python train.py --n_layer=13 --n_kv_head=1 --norm_eps=1e-06
Each number is 50 + 12 x the weight over the matrix's rms, rounded and kept within 0 to 99. Layers, rows and columns count from 0.

# layer 3 attention query, 96x96, rms 0.116, rows 0-72, columns 0-95
48 52 41 47 54 62 47 47 65 36 65 61 62 48 49 41 63 44 35 45 58 54 49 45 49 52 57 48 51 45 45 48 44 53 41 50 55 41 55 54 52 52 54 48 63 47 36 48 45 57 47 51 59 54 56 50 57 51 35 54 48 66 40 49 54 45 46 45 43 57 50 52 47 69 47 49 49 49 44 52 57 52 53 39 43 40 57 42 41 56 61 41 60 52 51 60
46 47 61 59 60 48 52 52 40 45 50 34 41 56 59 44 56 63 60 47 34 45 44 54 38 54 53 53 51 43 58 57 51 57 40 54 49 51 35 38 38 65 45 45 32 62 55 39 67 51 52 64 56 44 54 51 54 42 55 62 43 50 59 49 55 32 56 37 36 34 40 49 48 28 44 46 49 41 60 44 35 58 65 37 58 50 48 40 48 54 75 59 49 50 54 52
46 47 62 53 44 50 46 18 56 52 67 55 45 63 41 55 50 58 53 46 43 53 48 46 63 36 55 63 50 61 47 49 53 46 59 57 68 42 48 48 45 41 61 39 52 65 56 49 55 51 66 48 45 40 53 47 51 43 51 48 56 43 52 43 42 57 47 60 53 49 49 50 48 54 34 33 60 57 45 68 58 53 37 53 43 62 57 48 50 53 53 51 43 26 49 61
54 43 48 53 44 39 58 36 48 47 43 38 53 42 51 53 49 56 54 59 45 54 64 60 42 45 55 46 52 57 58 42 46 57 53 43 48 50 38 54 44 56 30 46 39 48 60 49 58 39 63 54 48 49 38 48 46 42 43 49 52 41 47 42 41 56 46 46 59 45 35 52 42 35 58 74 36 30 63 38 64 42 48 44 46 46 56 62 39 45 52 57 48 38 43 51
56 44 53 46 34 51 34 20 55 43 58 49 69 52 60 48 40 44 42 51 65 35 48 53 49 56 32 56 68 48 60 52 49 69 51 52 43 49 52 51 48 26 45 60 43 51 59 43 44 41 63 52 46 46 51 43 35 63 38 36 58 65 51 51 42 48 53 53 60 70 50 32 48 59 43 53 51 65 39 64 51 46 49 56 51 46 53 54 67 67 43 38 47 37 69 47
33 46 54 68 59 67 49 38 55 53 41 36 59 53 65 35 52 61 55 55 62 49 54 74 51 45 47 44 58 42 62 54 58 46 30 34 44 42 50 54 49 47 66 66 53 54 51 52 53 49 34 50 50 64 56 55 47 44 46 46 48 41 46 37 51 48 46 61 50 69 52 60 51 47 46 45 45 37 48 52 40 58 36 55 40 61 57 38 42 46 65 41 48 51 50 54
74 51 59 44 50 49 67 47 63 50 61 68 33 50 46 45 51 48 54 44 56 53 57 33 59 45 60 70 62 59 37 41 49 36 54 51 66 53 47 47 48 37 38 52 43 58 43 48 66 37 27 52 68 43 31 50 45 54 52 57 47 36 51 58 41 58 51 53 41 47 54 47 31 53 47 51 47 38 57 48 51 45 53 51 47 61 26 62 53 47 49 50 46 53 38 48
62 50 66 37 43 50 54 50 55 28 66 51 47 44 55 61 54 44 68 35 62 55 52 51 51 51 40 55 50 51 54 41 37 42 53 52 67 62 55 60 51 71 30 36 44 50 44 32 42 50 49 54 47 60 44 55 52 54 56 41 56 50 41 42 47 47 44 36 52 60 55 47 46 53 49 64 45 56 56 49 43 56 34 50 53 29 32 53 34 53 43 46 45 52 58 56
70 60 45 63 61 35 40 49 63 59 53 50 47 43 49 54 51 64 48 46 46 59 36 59 40 52 52 47 51 53 37 46 74 28 46 52 41 62 31 61 38 39 52 59 49 49 60 65 42 49 44 40 55 42 54 62 41 27 49 53 50 39 52 50 50 69 50 46 28 45 46 63 54 55 55 68 50 33 54 54 57 52 56 45 40 71 48 54 42 37 34 41 51 79 43 33
67 55 54 40 47 46 49 57 63 48 46 53 52 64 44 45 65 55 57 44 60 35 62 48 48 38 50 54 59 55 45 50 57 54 38 54 67 64 28 54 70 43 38 51 51 70 46 56 62 61 32 46 57 39 47 53 47 58 55 40 42 51 54 41 33 46 51 52 53 50 54 67 63 33 48 62 54 63 63 73 37 40 58 33 52 31 61 57 49 43 51 50 54 40 42 64
55 52 41 31 59 55 57 67 48 53 40 49 41 57 43 61 61 41 36 37 33 39 51 59 36 56 47 47 50 43 25 50 48 60 50 49 58 55 39 45 62 47 41 33 44 52 61 43 45 46 41 51 44 47 50 35 48 54 47 57 55 49 52 43 49 60 49 45 63 49 53 60 52 37 60 53 42 59 53 60 43 45 58 45 57 68 44 53 44 34 44 47 49 61 61 58
46 35 55 31 52 52 64 59 58 54 53 36 52 62 59 48 55 51 36 40 55 44 61 39 39 45 59 60 39 40 53 51 39 55 35 54 58 53 48 38 61 46 44 58 63 43 64 41 54 41 41 51 44 65 34 40 50 61 42 44 34 55 71 50 41 41 53 37 56 66 43 33 46 37 45 45 52 58 57 49 50 56 73 33 73 50 60 55 56 60 62 74 51 29 62 52
48 53 35 34 37 32 48 63 45 44 29 50 29 58 18 55 46 38 27 48 61 37 46 54 51 43 36 39 52 50 38 70 57 64 51 39 73 57 40 56 56 51 62 49 59 32 52 54 30 55 26 49 65 45 43 31 63 39 42 64 34 52 52 42 51 45 53 59 61 28 62 68 52 41 61 53 51 47 57 50 43 46 75 44 45 59 48 59 45 53 40 52 42 41 57 58
34 41 44 41 42 47 39 42 30 52 55 53 64 53 40 64 32 56 44 56 32 34 54 27 53 54 64 75 60 42 64 45 25 62 58 46 31 32 71 37 59 62 36 44 47 45 53 36 63 43 70 70 59 54 55 36 47 60 49 63 73 52 63 40 47 50 57 49 53 56 63 58 33 54 58 45 52 55 45 59 37 49 65 49 81 39 52 58 64 49 36 46 48 46 45 52
57 49 60 38 44 40 25 45 27 39 52 49 57 34 29 61 40 48 58 33 41 47 59 44 40 66 62 71 66 53 62 49 32 50 71 39 47 33 62 59 44 49 41 31 51 24 55 38 48 45 96 76 58 43 54 39 46 57 40 71 65 34 51 51 59 50 51 66 67 51 61 52 46 60 71 56 49 58 37 50 38 43 64 48 54 44 62 42 43 56 06 46 46 63 27 65
62 55 50 54 60 51 40 36 46 62 50 37 47 55 61 42 50 44 50 25 35 46 50 54 56 65 58 54 66 41 43 47 47 37 65 60 42 58 56 57 39 49 43 46 33 59 42 33 50 38 52 62 58 45 51 60 35 60 64 66 53 52 54 40 44 65 46 57 41 53 52 45 35 71 41 44 53 57 45 61 38 56 48 52 38 65 45 68 58 52 42 41 42 59 42 57
45 59 46 48 59 59 55 54 52 63 50 49 54 54 52 38 29 44 58 48 70 71 49 46 52 36 69 60 66 45 49 50 63 46 66 49 52 48 45 54 43 41 60 57 56 57 65 31 43 46 46 41 54 44 40 46 48 46 55 45 35 41 54 40 46 43 40 46 36 48 50 50 55 49 59 56 57 55 61 54 59 53 59 60 49 33 63 47 53 53 45 57 47 54 51 60
52 61 39 33 57 60 46 58 09 49 42 50 35 34 18 55 53 42 59 57 88 52 46 50 54 43 64 48 58 33 43 48 62 62 69 48 49 60 38 68 51 55 50 33 46 51 45 55 47 40 61 77 48 49 51 34 55 52 54 61 39 56 53 49 60 51 41 58 41 50 59 80 22 43 47 43 57 63 51 46 63 42 65 53 41 27 44 49 51 50 25 50 42 53 51 58
53 41 58 54 56 36 51 38 61 54 66 56 53 28 52 37 30 63 64 55 49 59 23 35 57 45 68 57 55 55 61 53 76 40 73 45 28 58 70 62 52 48 45 67 39 61 38 62 42 42 83 40 48 51 45 64 27 32 69 38 64 42 56 51 60 59 39 50 35 73 49 73 58 53 43 46 43 37 52 48 73 48 56 71 51 27 52 52 41 38 37 51 44 61 37 30
56 73 60 69 66 43 35 52 47 41 46 48 36 27 29 73 51 61 56 39 55 68 64 34 31 48 42 55 55 36 77 33 40 63 61 54 34 47 70 65 34 61 65 30 66 53 37 45 37 40 62 77 72 23 63 68 63 41 47 55 60 63 65 25 84 66 34 68 59 65 46 47 29 50 44 38 65 47 59 40 45 62 41 69 54 55 52 46 38 47 46 36 48 62 48 56
47 49 45 45 59 49 56 57 55 52 45 32 33 48 44 32 34 57 53 40 38 60 40 66 50 52 62 51 50 73 72 58 35 47 27 48 59 67 53 53 43 43 50 62 59 44 65 42 52 43 37 46 46 53 60 42 49 55 60 34 49 39 62 47 44 37 50 27 43 47 60 39 60 59 56 60 46 34 58 57 51 58 44 47 45 60 61 66 57 62 61 48 49 68 45 44
79 53 45 45 60 38 54 33 58 39 62 45 42 44 49 67 27 63 63 45 63 64 49 44 45 49 55 66 57 37 43 33 60 43 52 34 52 59 52 28 63 50 50 76 48 50 49 56 56 38 45 59 72 48 57 48 48 28 51 57 60 63 42 41 50 44 54 48 45 58 41 57 72 59 61 52 49 55 30 39 41 34 49 37 41 65 47 47 47 46 49 39 51 57 59 42
41 42 51 51 50 45 40 20 45 50 51 62 50 51 56 66 45 45 49 38 66 68 48 56 59 39 33 45 55 41 49 54 69 48 50 54 42 39 45 50 61 33 40 70 26 46 59 54 52 44 64 61 63 49 53 52 33 47 60 61 60 50 54 49 45 65 57 76 58 63 44 60 52 53 33 64 57 48 38 31 54 42 54 40 40 50 51 54 45 42 28 36 36 66 40 57
67 59 53 60 60 49 38 54 62 59 35 43 27 66 53 36 63 47 53 49 70 52 49 60 59 19 49 57 51 38 40 53 55 59 56 47 59 51 48 53 64 62 68 54 65 59 63 36 37 48 44 29 44 52 51 62 83 44 44 32 33 58 43 44 41 47 57 50 51 50 63 67 44 59 33 44 51 57 58 33 58 59 49 46 46 56 32 58 35 43 42 70 56 59 38 58
50 55 50 36 42 41 57 58 22 40 45 40 50 60 64 42 53 75 48 54 49 52 30 53 52 34 59 34 52 48 66 52 46 50 54 50 64 45 53 48 39 64 54 47 53 58 57 60 67 44 44 55 37 64 43 65 55 56 62 44 66 60 46 54 47 56 49 48 44 52 62 46 46 44 49 43 39 45 37 40 43 35 47 49 48 65 45 39 58 54 64 60 68 70 58 46
29 59 59 48 78 63 44 39 65 60 34 41 72 53 73 60 70 32 42 46 46 47 74 79 33 49 31 62 25 69 45 55 64 51 43 67 57 55 36 36 45 34 65 45 40 44 66 46 57 74 49 21 55 45 56 60 39 45 24 47 68 52 36 57 45 42 48 53 45 37 50 36 32 56 37 48 59 41 50 37 71 47 37 47 45 59 65 44 39 63 45 47 52 52 48 49
39 48 58 51 45 49 63 47 73 55 50 25 44 45 54 48 56 65 40 59 52 52 51 77 28 32 52 62 54 57 39 47 47 43 34 52 51 70 45 43 54 70 63 76 46 55 56 59 36 42 22 26 57 45 38 52 51 74 55 26 41 54 70 34 28 47 53 43 43 28 49 33 53 31 51 53 62 41 51 50 36 43 53 45 48 46 42 41 38 56 77 62 37 30 30 42
38 59 47 54 41 77 60 62 76 23 40 30 51 48 34 64 65 41 46 65 25 37 67 70 46 46 33 59 51 54 45 50 29 72 41 49 57 63 43 57 32 60 59 39 61 34 55 39 46 58 43 43 48 47 48 30 64 67 25 53 37 64 52 50 43 26 67 38 63 22 62 45 33 41 60 56 55 46 59 42 52 54 60 48 57 37 35 46 69 64 57 52 44 35 44 67
65 53 56 57 44 32 29 45 36 35 36 69 32 50 44 52 31 53 64 45 69 45 50 47 67 55 51 57 87 28 53 60 62 83 53 49 72 30 54 60 74 47 40 48 47 37 51 34 42 56 64 64 68 58 45 32 67 32 43 66 45 56 60 55 46 42 53 78 63 68 57 56 65 57 55 55 48 56 36 70 27 40 51 42 43 37 56 48 62 35 16 48 37 59 61 57
38 49 66 66 35 58 50 59 48 50 40 42 62 51 43 59 38 61 71 30 61 66 56 46 58 60 49 49 47 45 60 50 44 61 55 37 28 60 54 53 54 42 59 54 39 58 45 59 46 47 68 53 51 46 60 64 48 58 63 50 62 58 67 46 50 54 46 64 49 52 35 53 56 45 47 63 45 54 58 43 52 66 57 61 50 45 50 55 43 23 26 45 31 59 31 19
55 41 41 52 73 55 69 74 51 47 54 45 61 71 75 35 45 41 56 49 47 55 44 72 46 37 33 48 52 53 38 67 50 45 40 47 53 55 38 31 60 44 56 66 49 51 70 51 55 56 30 10 46 62 51 48 58 41 55 50 26 51 40 54 23 28 63 41 46 33 48 33 66 24 63 54 43 46 47 44 49 56 52 37 45 47 27 58 41 43 57 69 54 40 45 53
55 48 33 35 40 26 37 27 28 39 67 39 54 39 32 69 33 39 61 42 30 59 72 24 50 49 52 66 66 50 77 48 17 50 62 41 43 38 63 53 38 57 35 30 57 44 58 32 45 56 76 71 62 33 52 54 55 44 46 71 77 53 46 41 43 55 50 60 47 44 64 38 31 45 43 71 61 49 52 56 39 58 72 51 69 56 41 60 72 66 42 33 37 63 49 61
82 41 47 40 64 48 52 45 43 39 41 34 40 51 35 52 42 53 55 45 65 47 58 77 40 35 40 67 50 43 39 35 28 58 42 66 61 54 54 51 59 58 64 51 40 27 34 42 77 46 44 59 46 41 80 64 43 38 38 40 42 61 41 45 50 51 56 48 39 35 38 58 64 77 31 75 47 51 35 34 36 53 37 27 46 77 65 35 52 36 58 41 25 62 62 66
36 46 43 51 16 50 49 53 62 46 53 58 36 50 73 17 59 44 53 53 74 40 26 39 72 61 62 38 18 61 78 39 53 67 65 41 54 60 50 68 47 62 41 47 48 60 32 67 60 25 72 76 44 53 11 38 58 44 58 46 65 37 66 58 33 60 39 39 42 64 34 56 48 35 63 41 46 24 36 37 59 59 51 50 30 43 63 48 68 42 54 58 44 50 50 48
77 50 52 57 52 42 49 31 45 16 49 53 51 56 51 65 22 39 38 60 55 48 75 66 35 36 33 52 51 52 31 47 38 53 59 60 68 52 56 62 46 62 50 51 49 42 21 35 76 60 47 51 54 36 73 54 51 46 56 55 36 53 42 40 51 46 50 55 45 49 40 33 27 56 52 71 53 53 49 35 50 62 51 46 63 69 45 29 68 62 39 45 59 57 51 71
48 43 47 50 50 43 66 70 44 58 50 30 56 50 53 29 56 55 59 40 67 75 29 35 52 58 66 37 36 38 66 55 77 50 57 31 23 53 48 64 51 48 43 41 51 37 43 49 51 44 54 47 45 51 12 44 52 63 38 45 67 26 69 30 57 73 43 35 49 63 64 51 65 41 60 51 32 38 40 39 70 36 63 44 47 63 56 57 58 56 58 41 47 39 64 32
65 43 51 39 68 37 43 26 42 46 33 53 44 26 36 68 46 55 21 52 40 49 62 65 35 41 32 60 66 44 48 46 42 54 52 65 67 52 47 34 67 50 43 41 61 40 41 37 59 49 50 51 74 21 81 63 47 43 43 45 39 63 50 54 51 60 59 60 51 39 63 51 41 64 41 49 55 51 53 52 29 72 35 36 55 63 63 46 49 44 44 42 36 60 39 53
66 44 54 57 47 44 47 37 52 32 61 63 45 60 71 29 56 52 49 37 62 57 41 61 66 63 44 54 17 35 38 59 55 40 59 55 44 56 69 50 60 43 55 34 51 31 45 59 55 61 73 48 25 41 37 39 47 46 49 47 52 26 38 62 36 74 58 33 41 46 36 34 52 61 59 55 37 61 40 28 64 47 63 55 62 44 49 53 56 55 52 45 67 58 52 58
46 45 51 66 39 33 58 46 54 61 50 46 56 23 35 50 61 41 62 69 45 62 34 47 62 43 58 46 40 62 58 57 70 24 50 35 43 45 66 53 37 44 57 34 70 66 48 60 44 67 58 62 40 50 43 63 53 51 50 48 44 29 49 45 63 78 51 75 53 41 57 33 54 56 61 39 42 62 53 67 67 33 25 54 50 80 54 41 51 53 69 25 61 58 35 37
34 46 50 48 37 41 59 76 71 56 54 50 67 47 64 25 59 52 67 58 57 64 20 32 70 45 77 36 38 62 59 53 75 35 38 28 20 64 36 54 51 41 42 50 53 70 70 68 31 33 58 37 41 49 42 30 40 73 55 39 53 33 70 29 52 69 49 23 52 64 55 40 67 45 70 53 49 24 42 59 79 29 42 79 44 41 42 69 69 43 53 54 81 64 44 36
37 63 49 41 54 40 45 38 70 47 51 63 49 38 65 58 31 45 40 71 48 43 46 58 31 48 36 72 66 50 45 27 34 51 53 71 69 54 37 40 71 58 69 69 39 55 34 42 47 47 39 43 55 21 78 73 60 35 65 49 50 61 56 45 57 58 58 57 45 43 49 58 40 64 40 60 62 63 59 46 33 61 46 56 54 47 77 21 39 53 44 42 40 34 54 49
60 46 34 42 61 44 42 49 66 45 38 62 68 50 75 65 48 46 43 48 46 30 72 37 31 55 50 43 53 50 65 59 65 52 59 36 48 37 53 53 68 06 37 54 42 37 50 59 45 48 49 69 65 49 57 48 49 55 33 65 62 47 41 36 44 40 71 58 61 42 43 27 54 18 70 64 46 47 24 40 52 21 60 41 59 69 70 67 42 70 21 72 32 31 64 47
55 44 41 58 42 57 32 55 57 52 36 39 51 60 41 69 56 62 38 28 40 47 75 51 41 48 31 67 52 31 45 46 48 69 63 52 46 46 34 59 27 49 47 51 47 42 59 45 41 42 54 52 59 37 62 47 58 35 39 54 50 70 50 58 44 50 58 84 61 34 60 63 37 44 34 68 56 50 37 35 59 50 43 40 59 42 57 37 60 51 43 67 20 84 53 67
46 44 45 60 34 49 79 42 50 62 50 34 72 58 39 32 45 49 43 42 57 63 62 60 71 46 56 33 35 55 54 54 68 48 44 45 32 47 55 76 12 48 36 26 47 61 65 49 47 62 47 62 31 72 23 54 37 76 34 53 26 42 26 42 49 50 50 36 46 47 56 22 56 62 59 30 42 29 31 41 35 32 48 40 62 65 35 74 51 44 89 46 86 60 50 39
55 41 43 41 46 77 31 47 49 22 23 43 30 54 35 65 42 49 61 42 49 39 82 51 31 42 35 53 51 43 59 39 24 64 72 68 56 39 50 50 47 61 68 43 43 70 15 39 67 65 30 44 70 58 64 50 64 35 36 60 36 73 43 73 53 40 47 74 64 56 57 60 50 47 49 47 62 50 62 55 31 68 52 33 65 64 65 32 42 62 40 62 09 44 71 59
48 56 48 47 61 44 49 24 49 67 55 38 59 43 53 65 54 40 43 47 42 48 56 49 51 53 40 43 55 57 49 60 82 36 59 44 36 51 48 56 48 28 51 76 40 55 63 45 54 63 41 63 58 52 62 48 55 45 65 68 47 44 38 53 37 54 54 61 39 41 57 35 44 50 47 32 60 43 29 57 31 51 59 30 41 66 58 65 43 55 37 29 57 49 44 44
59 62 67 50 56 48 37 41 42 51 41 40 44 53 51 65 46 49 45 59 42 70 53 31 36 37 54 69 53 54 41 33 65 59 59 59 62 51 41 54 45 40 69 65 35 55 49 28 49 39 50 41 51 33 80 49 41 37 58 55 58 68 37 77 53 40 49 76 40 58 52 46 50 41 34 38 70 68 42 66 37 66 69 47 39 63 68 32 61 46 41 51 47 49 46 62
56 53 50 53 59 39 49 51 36 72 63 56 53 47 65 51 46 57 38 37 52 49 49 60 44 45 42 65 44 38 24 37 48 54 60 56 42 52 28 42 49 52 57 73 51 14 63 41 59 50 50 57 59 30 46 61 56 48 66 44 58 59 50 31 53 59 51 55 48 35 67 57 33 74 41 52 43 69 62 50 50 41 40 50 33 40 44 47 45 60 37 47 42 57 44 48
27 55 47 53 35 47 30 53 33 59 45 62 49 48 50 68 34 36 45 47 46 67 60 33 37 55 50 42 65 55 59 40 39 64 58 51 46 46 55 51 37 55 49 25 68 43 28 49 38 50 47 73 49 53 51 42 42 47 25 38 45 45 34 60 49 55 48 97 54 54 66 50 58 54 44 53 42 68 37 59 39 45 50 58 56 60 20 59 62 61 45 74 30 62 61 43
50 56 65 54 45 66 30 27 19 39 52 34 26 48 48 76 39 69 39 40 50 65 53 32 42 60 51 60 41 23 54 30 33 74 65 71 43 40 54 65 52 42 54 37 41 70 44 33 46 40 65 49 65 18 43 61 50 22 41 36 63 88 81 70 50 45 25 64 61 61 35 70 36 54 50 39 75 64 51 60 55 65 43 65 36 44 66 40 47 50 53 78 21 78 50 54
55 57 57 61 37 50 44 44 46 31 53 54 49 39 81 64 57 54 37 37 53 43 40 26 62 56 55 60 39 36 52 37 56 55 43 51 37 56 65 59 71 34 46 62 46 72 40 40 47 34 69 49 53 18 38 44 49 33 54 30 70 47 61 53 45 53 43 40 56 51 45 53 32 49 42 47 51 54 51 58 49 55 51 49 33 41 54 34 56 59 37 52 40 57 61 44
39 67 63 68 59 76 14 36 73 35 57 52 45 16 59 61 50 75 61 51 26 61 35 31 28 42 40 55 57 40 64 35 52 67 62 65 53 71 36 61 63 58 64 76 50 47 49 26 34 33 70 62 64 08 69 50 62 28 57 56 52 65 71 44 77 46 41 19 56 58 25 40 59 24 46 56 71 66 64 58 47 71 53 59 62 39 51 45 46 40 28 45 30 53 41 70
54 62 64 53 47 60 59 50 64 59 50 54 61 67 53 35 40 52 53 32 31 40 49 61 56 29 46 43 36 55 48 51 48 61 55 39 42 53 68 55 25 50 62 59 31 56 48 61 69 42 45 51 51 53 31 50 63 55 64 52 17 42 68 42 39 53 57 53 68 37 55 68 47 58 61 38 35 32 67 47 49 61 64 43 70 28 25 38 67 41 51 49 53 43 49 52
56 34 42 54 55 39 56 45 57 47 49 38 43 52 38 26 38 56 44 51 68 54 51 52 58 46 63 59 60 53 48 54 56 47 55 48 46 42 54 25 58 51 62 61 29 65 52 73 62 55 51 47 73 54 62 56 28 38 57 52 19 53 60 43 47 58 56 63 47 57 38 74 64 40 42 48 41 56 24 43 34 40 49 43 50 62 69 66 41 32 59 41 41 46 61 54
56 43 43 38 36 40 49 60 41 65 47 40 58 55 47 36 63 29 59 51 84 44 46 41 41 64 58 57 62 44 51 45 50 54 39 63 46 33 40 28 70 47 41 55 36 42 53 42 46 39 39 38 58 41 48 40 61 42 35 52 60 52 71 67 70 39 43 58 49 77 63 48 62 50 40 53 53 50 34 80 27 45 48 56 37 51 42 51 27 70 51 50 62 42 56 39
40 44 34 48 47 71 27 51 45 35 51 26 65 61 46 79 63 60 44 56 47 49 56 40 34 44 52 58 73 33 78 52 41 42 39 54 47 41 28 66 67 31 42 44 50 51 48 41 50 59 71 65 61 54 51 49 45 47 32 48 56 50 51 57 66 46 40 70 53 44 57 53 39 40 37 48 51 55 49 57 58 17 51 57 43 68 47 46 49 73 35 78 51 50 53 54
62 42 37 58 44 41 57 50 53 45 29 35 58 66 33 19 25 74 62 52 66 61 45 37 57 18 51 54 44 40 56 69 71 49 56 45 65 42 22 61 50 42 48 42 44 39 41 53 43 29 84 18 59 57 69 61 53 46 55 47 13 31 49 50 63 68 72 50 31 28 77 33 67 49 72 33 46 39 42 59 53 41 65 57 41 53 45 53 65 30 43 76 49 39 45 66
56 50 55 56 51 49 59 62 68 63 62 41 62 46 38 47 40 52 38 34 63 66 60 60 46 29 42 61 49 39 36 51 19 60 33 62 60 54 44 36 34 40 72 26 48 56 79 27 62 64 54 45 46 53 47 76 39 74 34 32 18 72 30 44 53 38 55 39 53 43 60 41 65 65 48 47 40 64 75 49 51 61 56 58 62 62 41 34 32 51 74 26 69 25 47 64
40 46 32 53 57 64 51 47 32 44 31 44 54 39 34 51 73 66 58 68 40 35 50 77 22 36 55 53 46 51 48 72 45 64 49 48 56 42 32 46 50 67 62 67 67 78 54 70 56 48 36 40 49 34 39 41 63 51 39 32 29 48 48 50 66 44 59 36 55 31 24 34 57 44 52 54 45 59 31 49 53 49 69 40 53 55 49 58 53 55 46 71 39 41 35 61
31 55 43 45 46 67 47 41 51 49 34 76 68 57 33 64 62 55 42 64 22 31 55 55 41 65 34 48 35 42 45 58 33 39 44 48 55 36 33 50 63 65 70 71 63 29 61 62 55 65 49 47 63 50 42 57 49 62 57 60 71 59 49 48 45 59 63 55 57 20 40 55 46 44 63 70 60 60 47 43 52 35 66 48 47 60 37 43 49 58 56 66 30 40 32 41
48 30 43 63 35 62 39 24 59 36 56 24 42 48 60 47 58 63 73 50 75 70 51 28 59 49 70 61 69 33 47 33 56 63 56 52 32 31 60 62 70 52 48 58 49 62 41 35 43 35 61 74 59 51 54 46 47 37 51 47 50 44 49 49 81 53 54 35 24 62 44 49 41 36 37 63 43 35 45 54 38 26 44 62 68 60 62 47 43 53 41 55 51 45 57 50
30 57 57 65 37 28 43 23 53 52 46 54 49 49 21 57 55 48 64 49 57 40 41 46 54 85 51 78 59 60 38 54 61 56 39 59 40 17 79 47 55 54 54 58 43 48 53 61 29 54 81 54 67 45 43 39 53 57 60 64 70 42 49 35 62 45 49 63 54 41 44 54 71 30 47 25 43 62 48 61 63 46 65 57 53 36 68 62 31 40 33 65 46 36 06 57
41 40 53 42 34 59 44 69 45 74 55 40 49 53 43 77 57 59 51 66 53 40 46 64 30 66 51 60 59 49 72 45 36 63 48 47 46 30 27 31 65 52 60 60 52 46 42 52 53 61 45 59 55 59 66 54 55 30 33 60 55 41 16 59 51 64 63 63 44 43 44 79 44 39 57 46 41 68 47 51 69 29 52 59 44 55 60 53 51 62 39 83 33 55 39 63
68 52 42 60 54 55 45 33 43 44 54 71 34 55 44 49 33 28 47 55 36 64 57 58 53 51 56 43 64 61 28 53 53 47 61 49 71 64 68 48 64 50 53 55 52 42 61 39 50 62 51 61 56 53 49 50 55 55 63 39 38 45 58 39 31 40 46 45 42 52 75 19 57 60 56 71 49 37 55 62 17 62 54 19 57 76 42 44 37 45 50 22 61 66 80 54
56 57 46 57 39 58 47 48 36 67 41 57 62 27 27 49 67 39 59 72 31 53 75 38 52 57 68 43 50 41 23 50 45 39 50 60 53 48 39 32 49 36 44 35 49 41 40 66 49 58 43 29 45 46 43 59 51 63 39 41 41 50 40 61 48 62 49 57 62 58 60 41 51 57 51 46 48 68 46 63 41 40 46 72 53 51 27 53 45 48 58 36 53 45 58 56
32 53 54 49 53 62 58 48 40 45 38 54 51 56 58 48 42 74 49 57 60 47 38 58 49 63 52 64 38 37 58 52 46 54 28 46 29 58 33 57 48 47 52 65 57 61 53 59 32 54 52 44 53 61 29 46 39 49 52 49 53 40 40 48 48 49 48 43 56 34 49 42 59 33 58 52 57 47 40 54 68 64 42 41 44 39 47 61 64 50 55 53 40 60 52 45
63 33 59 55 47 49 49 65 31 48 36 57 44 39 29 45 56 51 54 56 48 46 75 51 56 48 60 57 72 50 45 47 47 44 58 62 50 64 79 32 51 51 51 26 33 60 33 57 42 47 44 39 38 40 58 63 32 57 43 34 52 57 43 38 47 62 51 65 59 58 58 23 39 50 51 43 38 57 45 64 37 40 55 49 32 66 64 57 31 37 61 42 69 44 70 36
36 61 57 55 61 45 63 43 56 39 48 32 45 49 42 68 49 70 30 62 53 48 51 66 71 52 70 48 42 55 42 53 53 30 37 42 28 72 34 51 34 56 60 66 53 38 39 47 49 55 36 24 41 44 38 47 58 74 67 39 66 55 51 43 40 59 54 53 47 37 41 61 68 51 48 34 48 62 41 45 70 55 35 67 23 35 38 42 66 67 69 40 53 39 50 62
55 50 47 59 40 57 27 69 55 71 40 70 31 47 41 40 48 38 70 52 47 57 68 37 43 53 39 51 73 53 43 37 48 56 77 53 69 38 57 25 67 61 36 44 62 45 41 54 52 57 59 60 60 46 62 48 56 25 37 56 36 41 56 40 67 49 52 53 45 61 47 53 33 61 44 50 54 52 51 46 26 36 62 50 59 56 63 53 40 39 41 48 37 46 45 50
42 60 48 54 35 51 32 47 48 68 47 54 36 45 21 45 60 50 42 60 26 44 63 54 38 59 41 61 63 49 61 63 56 49 53 59 64 38 52 36 41 50 41 26 48 23 51 52 67 61 72 58 66 42 69 44 34 47 50 59 20 53 27 41 52 35 67 66 63 49 71 35 26 46 60 61 48 54 42 63 57 36 54 54 52 46 72 57 46 35 32 35 49 51 57 56
73 54 38 43 43 38 66 40 50 72 46 69 25 66 73 26 48 36 78 63 51 59 28 48 46 33 64 55 59 58 31 68 60 48 50 56 51 52 50 18 53 36 49 48 63 31 58 65 18 54 41 56 53 45 49 46 35 28 54 37 55 42 43 45 74 73 52 45 54 66 35 49 34 48 64 58 37 37 28 73 54 41 67 56 47 46 56 52 56 36 64 24 39 34 49 53
23 44 50 51 43 38 46 47 68 76 69 48 38 41 42 44 49 43 59 58 41 51 52 50 41 61 50 63 56 44 25 61 59 63 70 62 46 53 31 51 53 53 51 59 60 37 53 46 55 51 57 50 64 55 50 49 42 66 68 35 56 52 59 36 33 60 43 48 45 41 53 54 37 59 64 54 40 59 51 45 47 43 54 59 53 34 43 54 47 54 47 50 52 43 35 53
52 49 73 50 36 64 31 52 59 44 38 62 50 61 52 34 43 41 82 33 78 56 35 40 57 40 46 23 64 29 56 30 54 56 77 64 58 63 89 55 72 61 71 57 33 67 51 54 34 55 63 46 43 42 49 39 55 32 42 48 73 64 62 55 55 40 35 19 61 81 42 72 57 53 60 35 55 35 68 42 48 52 58 71 37 47 53 42 34 58 54 44 53 64 35 35